config.toml
head_dim = 64
vocab_size = 32768
hidden_act = "squared_relu"
norm = "layernorm"
norm_place = "pre"
qk_norm = true
attn_scale = 0.125
parallel_block = false
init_std_down = 0.0
decay_fraction = 0.335
decay_shape = "linear"
batch_tokens = 65536
max_steps = 7885
Each number is 128 + 24 x the weight over its row's rms, rounded and kept within 0 to 255. Layers, rows and columns count from 0. The size above them is the row's rms in percent of the matrix's.

# layer 2 MLP up, 960x320, rms 0.203, rows 929-938, columns 0-159
size [ 95 106 108 113  92  99  73  86 102  98]
[[121 145 138 158 121 118 128 100 114 126 120 124  89  85 129 155 131 116 131 159  87 124 121  77 117 107 141 139 118 100 181 110 135 113 176  75 128 154 136 117 104 130 108 159 138 118 172 125 136 127  87  91 114 151 118 144 119 122 111 128 125 138 145 115 106 135 180 158 144  98 127 114 153 135 131 149 188 149 111 102 152 142 110 151 101 144 121  93 137  86 109 139 138 137  92 173 120 124 127 121  99 182 122  77 153 126 114 118 155 137 131 152 111 133  99  75  79 168 111 120 137 135 103 183 136 187 129 113 113 108 106 112 142 136 141 124 157 185 129 206 140 131 135 147 141 151 116 141 125 153 155 122 101 114 123  97 124 108 102 120]
 [103 104 151 103 115 107 118 128 150 118 137 113 101 123 127 105 162 145 144 118 125 136 183 137 118 122 131 167 156 103 137 144 131 114 147 129 157 141 121 118 145 158 114  98 152 129 122 102 130  97 131 156 116 108 103 131 136 141 133 116 123 123 145 113 101 116 117 125 135 174 133 129 117 153 158 121 137 104 107 108 132 116  72  99 136 157 114 108 129 112 157 146 148  73 124 114 153 169 124  99 150 113 139 170 125 142 154 117 152 103 135 184 117 144 125 139 124  62 104 151 134 137 156 111 100 136 119 141 104 146 143 114 135 148  90 135 129 111 111 139 169 141 160 180 155  67 115 127 161 152 140 138 103 161 154 136 124 153 183  94]
 [142 144 122 157 145  90 118 109  77 116 128 120 122 151 177 146 117 106 109 113  79 147 109 148 114 115 102  90 139 106 104  99 139 106 119 135 133 106 144 169 111 139 113 144 152 128 124 107 142 136 166  98 106 111  81 145 137 133 108 122 134 139 105 176 183 147 149 132 110 150 125 143 158 164 126  83 186 159  84 127 140 143 158 139  75 131 108 138 176 103 111 167 193 114 119 122 143 147 101 142 131 139 140 134  96 106 120 143 171 118 120 155 120 177 142 167 142 145 108 142 141 127  98 167 161 143 115 148 133 156 147 134 113 121 106 136 171 132  77 101 143 126  95 181 113 169  88 160  90 120 141 141  98 143 133 146 157 140 111 106]
 [118 140 143 118 118 118 128 154 151 135 105 160 131 101 114 106 175  95 137 125 149 138 128  97 126 127 119 110 132 147 127 173 111 142  88  87  96 121  76 105 126 159 154 135  77 128 106 142 147 112 143 143 152 112 118 144  70 137 141 116 118 127 193 153 143 128  79 110 105  99 117 143  99 119  87 129 136 118  81 147 117 145 167 106 130 146 107 183 143 112 122 112 114 140 145 142 158 131 125 141 130 164 167 139 120  76 120 124 132 165 108 128 133 163 115 136 111 136 108  87 136 152 116 124 137 125 101  69 173 152 131 138 102  82 113 136 110 157 126 102 130 101 156 110 156 134 188 160  98 120 126 130 139 146  81 133 146  78 123 138]
 [123 149  81 128  79 162 108 105 151 142 130 164 153 130 168 125 121 112 108 164 132 134 136 123 113 111 102  90 146 123 139 136  96  70 113 136  87 101 129 135  75 125 142 103 137 168 131 129 127 133  94  97 178 126 135 105 129 134 172 123 145 126 155 121 140 127 134 136 116 150 131 159  71 159 122 134 165 157 178 128 129 123 120  78 107 102 110 144 151 142 148 133 116 156 130 115 151 126 153 104 152 127 113 164 110 113 140 124 173 149  88  75 168 157  84  88 139  90 160 127 142  82 127 155 152 157 125 101 119 145 138  82  85 111 133 156 110 114 140 172 146 149 152 165 129 144  92  82 114 102 157 118 153 134 150  92 147 123 121 155]
 [123 128 123 116 110 122 174 112 119 126 164 149 184 127 126 112 124 165 141 149 108 142 112 135 105 123 106 146 101 169  99 104 130 135 161 106 151  72 147 116 114 142  82  99 149 133 146 112 128 172 146 119 132 119 142 113 100 172 187 149 156 121 160 148 126 134 121 100  88 102 102 114 136 151  96 131 131 109 118 136 130 161 121 167 137 126 126 137 131 141 112  76 166 145 165 156 151 154 119 121 134  98 108  85 142 125 150 137 138 137 120 146 121 118 143 161 114 106 171 166 107 141  89 105 144 125 140 136  88 130 104 119  90  93 139  92  97 104 109 106  90 125  94  83 137  96 136 132 104 133 131 152  77 124 125 139 194 176 113  98]
 [134  94 118  96 122 107 152 125 111 150 170 123  64 156 131 137 135 101 137 149 115 131 111 107 139 101 102 116 160 131 109 155 142  88 121 153 149 142 159 123 144  98  79 140 133 169  79 135 174 126 124 106 113 106  89 110  99 123 164 139 133 105 169 128  99 170 159 148 176 148  78 140 114 135 107 147 140 125 121 161 169 138 170 138 159 108 154 111 170 136 121 127  84 140  95 112 139 139 131 116 109 110 129 120  97 134 110 110 156 125 145 137 123 110 141 148 129 135 102 109 137 171 148 149 112 152 101 122 106 150  85  91 181 165 151  59 147 130 156 144 156 131 152  89 146 136  82 157 136 107  95 140 103  85 130 109 134 125 174 130]
 [139 147 133 103 141  75 124  78 135 123 165  81 142 174 166 162 139  95 135 127 136 113 137 145 133  85 107 126 174 152 162 116 139 154 117 145 147 132 123 132 112 127 116 110 113 154 123 122 124 154 121 132 167 126 116 120 122 137 142 122 126 156 126 136 160 105 161 146  94 140 120 134 129 104 137 170 172 140 150  78 132 156 126 110 168 168 118 125 141 124 107 161 113 107 109 177 168 140 149 118 105 132 131 123 106 118  96 109 129 115  98 108 138 131 127 127 138 126  92 175 126 153 159 168  98 125 158  90 140 150 127 112  70 103 128  96 122 165 206 146 145 119 123 122 121 118 142 179 145 121 129 113 113 139  96 134 148 128 112 174]
 [103  90 141 151  86  79 110 123 130  83 153 119  97 133 142 135 178 126  91 139 118 137 134 119 155 133  95 143 157 154 118 106 105 177 133  95 107  83 171 160 105 133 155 134  81 136 147  91 151 137  92 138 148 147 157 170 146 145 154 121 105 111 161 120 135 164  90 129 168  87 155  77 103 172 115 110 126 159 108 144 166 128 139  99 164 106 149 134 111 168 111 100 122 125 128 141 163 107 131 138 126 151 125 151 115 128 129 146 127  57 119 136 148 163 127 129 124 106 135 129 118 148  90 112 153 119 103 125 152 110  96 120 133 106 122 187 108 144 108 135 120 142 129 136 102 142 123 124 160 114 121 145  76 144 123  96 111 120 130 157]
 [127 171 113 152 108  99 101 138 132 113 139 127  99 107 150 137 147 137 113 157 130 147 183 164 135  80 141  84 139  88 113 109 111 106 103 146 149 142 122 129 107 102 144 127 140 130 112 127 140 141 147 148 126 109 108 151 172 137 129 168 124 129 119  97 133 118 114 131 100 144 142 146 111 169 126 118 136 147  85 137 149 157 131 121 109 136 139 149 150  89 121 158 128 163 127 147  82 132 122 127 115 130 136 124 133 136 148 117  68 132 125 145 146 118 158 160 172 111 108  91 130 141 145 103  86 174 125 133 145 146 149 125  96 136 145  98 109  85 111 131 172 141 121 134 133 114 104 120  98 148 101 125  90 144 100 151 137 169 149 117]]
# layer 2 MLP down (transposed), 960x320, rms 0.0691, rows 929-938, columns 0-159
size [ 93 104 106 108  93 103  87  91  96 105]
[[130  94 116 122 122 150 134 177 136 133 158 115 165 173 105 133 116 183 143 105 161 122 112 109 123  99 149 138 121 137 136 137 136 157  88 146 121 139 110 129 145 112 109 119 109 166  75 170 102 141  87 110 150 150 134 157 127 159 117 165 107 105 140 104 127 161 102 147 131 160 119 160 130 137  65 142 151 138 140 129  95 174 131 153 121  98 124 113 144 107 154  96 129 104 112 194 148  98 165 152 135 159  96 104 113 141 129 147  95 106 128  86 115 112 104 171 119 141 147 100 103 117  93  98 115 125 117 127 123 145 136 105 111 174 159 103 107 112  96 145 151 125 120 103  96 134 128  85  96 148 142 104 171 100 110 116 127 111 140 126]
 [114 105 150 134 119 145 124 189 108 118 137 138 158 157 152 125 170 143 118 152 116 121 129 119 122 132 167 144  66  82 147 137 141 100 126 114 103 145 124 112  96 107 135 145 145 129  89 143 148  98 144  93 165 137  50 104 146 148 139 164 133 136 142 131 129 104 155 126 146 138 107 175 161 110 106 129  96 117 143  76 176 117 113 149 128  83 134 121 158  92 150  95 156 101 163  94 103 165 121 112 102 188 113 112 129 147 146 106 132  94 171 126  97  99 115 152 171 117 111 147 127 108 113  99 146 114 116 157 143  86 108 123 167 137 160 158 137 100 128 118 148 167 127  91 124 132 106 151 146 142 176 140 120 136 141 135 130 102 177 126]
 [ 83 109 105  80 185 104 134 154 105 100 110 134 142 171 165 108 187 147 131 147 134 147 171  98 123 152 117 136 124 181  78 126 102 138 103 158 150  78  88 149 122 139 116 132 122 132 107 152 117  90 176 110 160  95 121 158 151 141 178 118 127 121 131 109 113  97 126 127 158 117 162 126 114 142 155 159  91  86  75 125 122 123 113 100 129 117 119 147  85 127 162 147 101 139 135 138 120 109 101 139 114 112 162 116 117 132  94 124 109 111 121 101 125 133 126 155 124 142 126 133 114 178 107 109 144 104 182 156 150 100 116 158 111 120 158 118 144 103 129 118 147 137 118 111 117 109 101 101 126 129 127 157 115 121  88 139 120  85 153 126]
 [119 148 135 146 119  61 107 108 132 144 128 139 162 135 137 113 114  89 118  99 146 126 110 119  89 127 121  93 159 145 131 161 149 152 150 105  94 120 156 150 120 130 105  88 136 161 138 103 135  71 135 157 126 146 185 137  96 119 134 130  52  99 115 121 142 139  97  73 144 148  99 107 120  82 154 142 120 157 146 167 106 149 102 121 125 125 146 109 101 159 134 157 103 108 117 120 127 117 143 125 141 139 161 103 152 140 183  98 135 113 164 136 132 131 109 133 185 153 139  81 152 142 138 140 147  95 120 187 124 143 119 150 124 156 113 119 128 113 116 126 148 147 176 129 106 177 120 129 136 152 116 147 165  89 149 139 151 123 119 158]
 [122 105 152 111 179 115  60 168 152 128 132 123 113 143 132 131 145 108 128 116 129 104 131 180  95 130  89 120 100 119 125 122 157 141 117 123 147 114 147 155 146 102 123 105 123 122 104 142 132 135 145  92  85 156 109 138 127 169 180 103  77 114 141 178  97 117 144 115 166 126 118 122 108 147 135 132 123 169 102 145 135 122  82  96 169 144 136 118 137 117 109 123 119 115 123 103 129 148 109 164 107 137 171 131 134 115 146 130 125 147 149 159  97 108 102 164 165 111 147 133 168 101 163 157 110  88 131 119 159 111 130  99 120  96 131  88 145 105 108 135 159 112  99 115 141 164 158 117 119 141 134 101 184 109 155 109 108 173  95 146]
 [130 104  96  51 120 151 151 113  68  88 136 135 171 103 164 101  71 122 116 123 122 125 124 125 153 131 134 103 116 103 149 140 178 128 113 118 108 164 150 114 109 144 144 147 124 155 150 139 103 133 139 109 120  99 138 174 149 100 164  95 107 106 121 147 133 137 197 119 136 148 156  97 135 118 149 116  87 166 135  72 153 109 190  87 153 118 115 121 111 126  89 113 135 108 163 119 142 166 150  92 149 114 193 153 120 151 131 158 104 142 113 125 112 136 156 120 118 143 155 143 154 148 155 134 146 113 108 120 125 124 152 120 133 108 104 103  90 127 103 127  93 147 137 131 109 134 145 169 128 165 101 107 150  98 148 133 130 154  99 102]
 [124 119 151 126 136 134 110 104  78 127 114 112 135 131 140 130 116  80  97 129 114 118 111 146  89 175 132 130  91  96 151 112 104 145 127  99 107 116 139 127 122  88 142  82 114 101 143  99 175 137 150 113 143 171 156 139 144 140  99 133 134 128 124 164 141 128 121 127 103 141 134 134 111 147 139 100 150 126  91 130 144  98  91 136 114 146 141 166  86 157 123  86 122 125 149 110 115 149 133 154  90  65 150 153 139 132  96 148  98 179 129 128  59 167 129  77 125 139 146 153  72 109 118 104 152 143 111 179 116 127 103 161 111 118 119 141 101 141 138  89  92 119  92 160 161 106 164  76 121 151 157 125 102 124  92 167 146 162 131  93]
 [ 91 128 125 127  98 195 118 110  97  82 168 105 126 169 124 137 140 146 126 121  86 159 129 137  97 144 126 109 109 104 126 139 112 135  81 172 141 119 135 108 109 137 164 153 108 125 123 151 131 172 136 115 123 142 150 164 104 149 166 113 134 141 107 108 141 104 170 157 139  86 144 125 117 127 171 196 117 151 100 110 157 135 175 117 184 113 125  98 145 137 130 115  71  96 121 158 112 135 163 111 127 108 176 119 136 121 112 118 104 148 106  83 152  85  86 146 133 114 137 128  94 141 120 137 163  90 177  93 146 167 124 131 139 124 166 128 181 104 113 122 125 125 115 160 122 122 156  81 116 171 133 112 121 140 141 152 149 129 129  93]
 [168 102 126 157 146 122 164 126 129 126 177 168 116 142 116 130 109 168 136 131 136  95 158 130 104 141 132 131 117 120 102 168 125 142 119 137 107 126  67 119 130 112  88  83 132  87  94 144 151 106 111 130 121 116 111 160  91 138 125 176 175 120 146 144 139 130 100 131 118 146 133 125 142 148 140 155 105 122 120 115 108 133 136 134  77 154 127 133 130 110 151 137 153 148 154 144 167 101 131  93 121 108 172 123 121 101 159  95 123 111 110 121 118 163 131 157 140 123 117 125 101  87 115 130 130 161 152 108 103 137 146 153 128 122 183  93 115 123 151 144 138 122  75  70 121 148 156 109 109  90 151 148 146 125 123  89 119 145 140 119]
 [136 112 102 135 134 134 139 185 105 172 142 119 114 119 154 112 132 184 103 107  75 142 121 116 134 136 152 144 110 143  89 170 113 133 130 125 160 145 157  99 137 123 161 153 101 133 101 124 141 130 197 124 108 117 143 135 159 139 145  93 117  79 107  95 144 108 145 119 120 145 144  94 152 120  66 125  92 130 141 149 100 121 133 138 134 144 122 161  91 125 127 114 100 174 153 127 135 120 152 155 127 156 115 152 117 128 107 120 124 129 105 128 141 148 120 151 149 131 117 158 106 139 125 152 135 118 125 156 127 112 152  93 156 159 127  99 145 149 123 140 139 125 143 117 146 136 142  90 103  93 113  93 175 110  95 126 114 114 156 175]]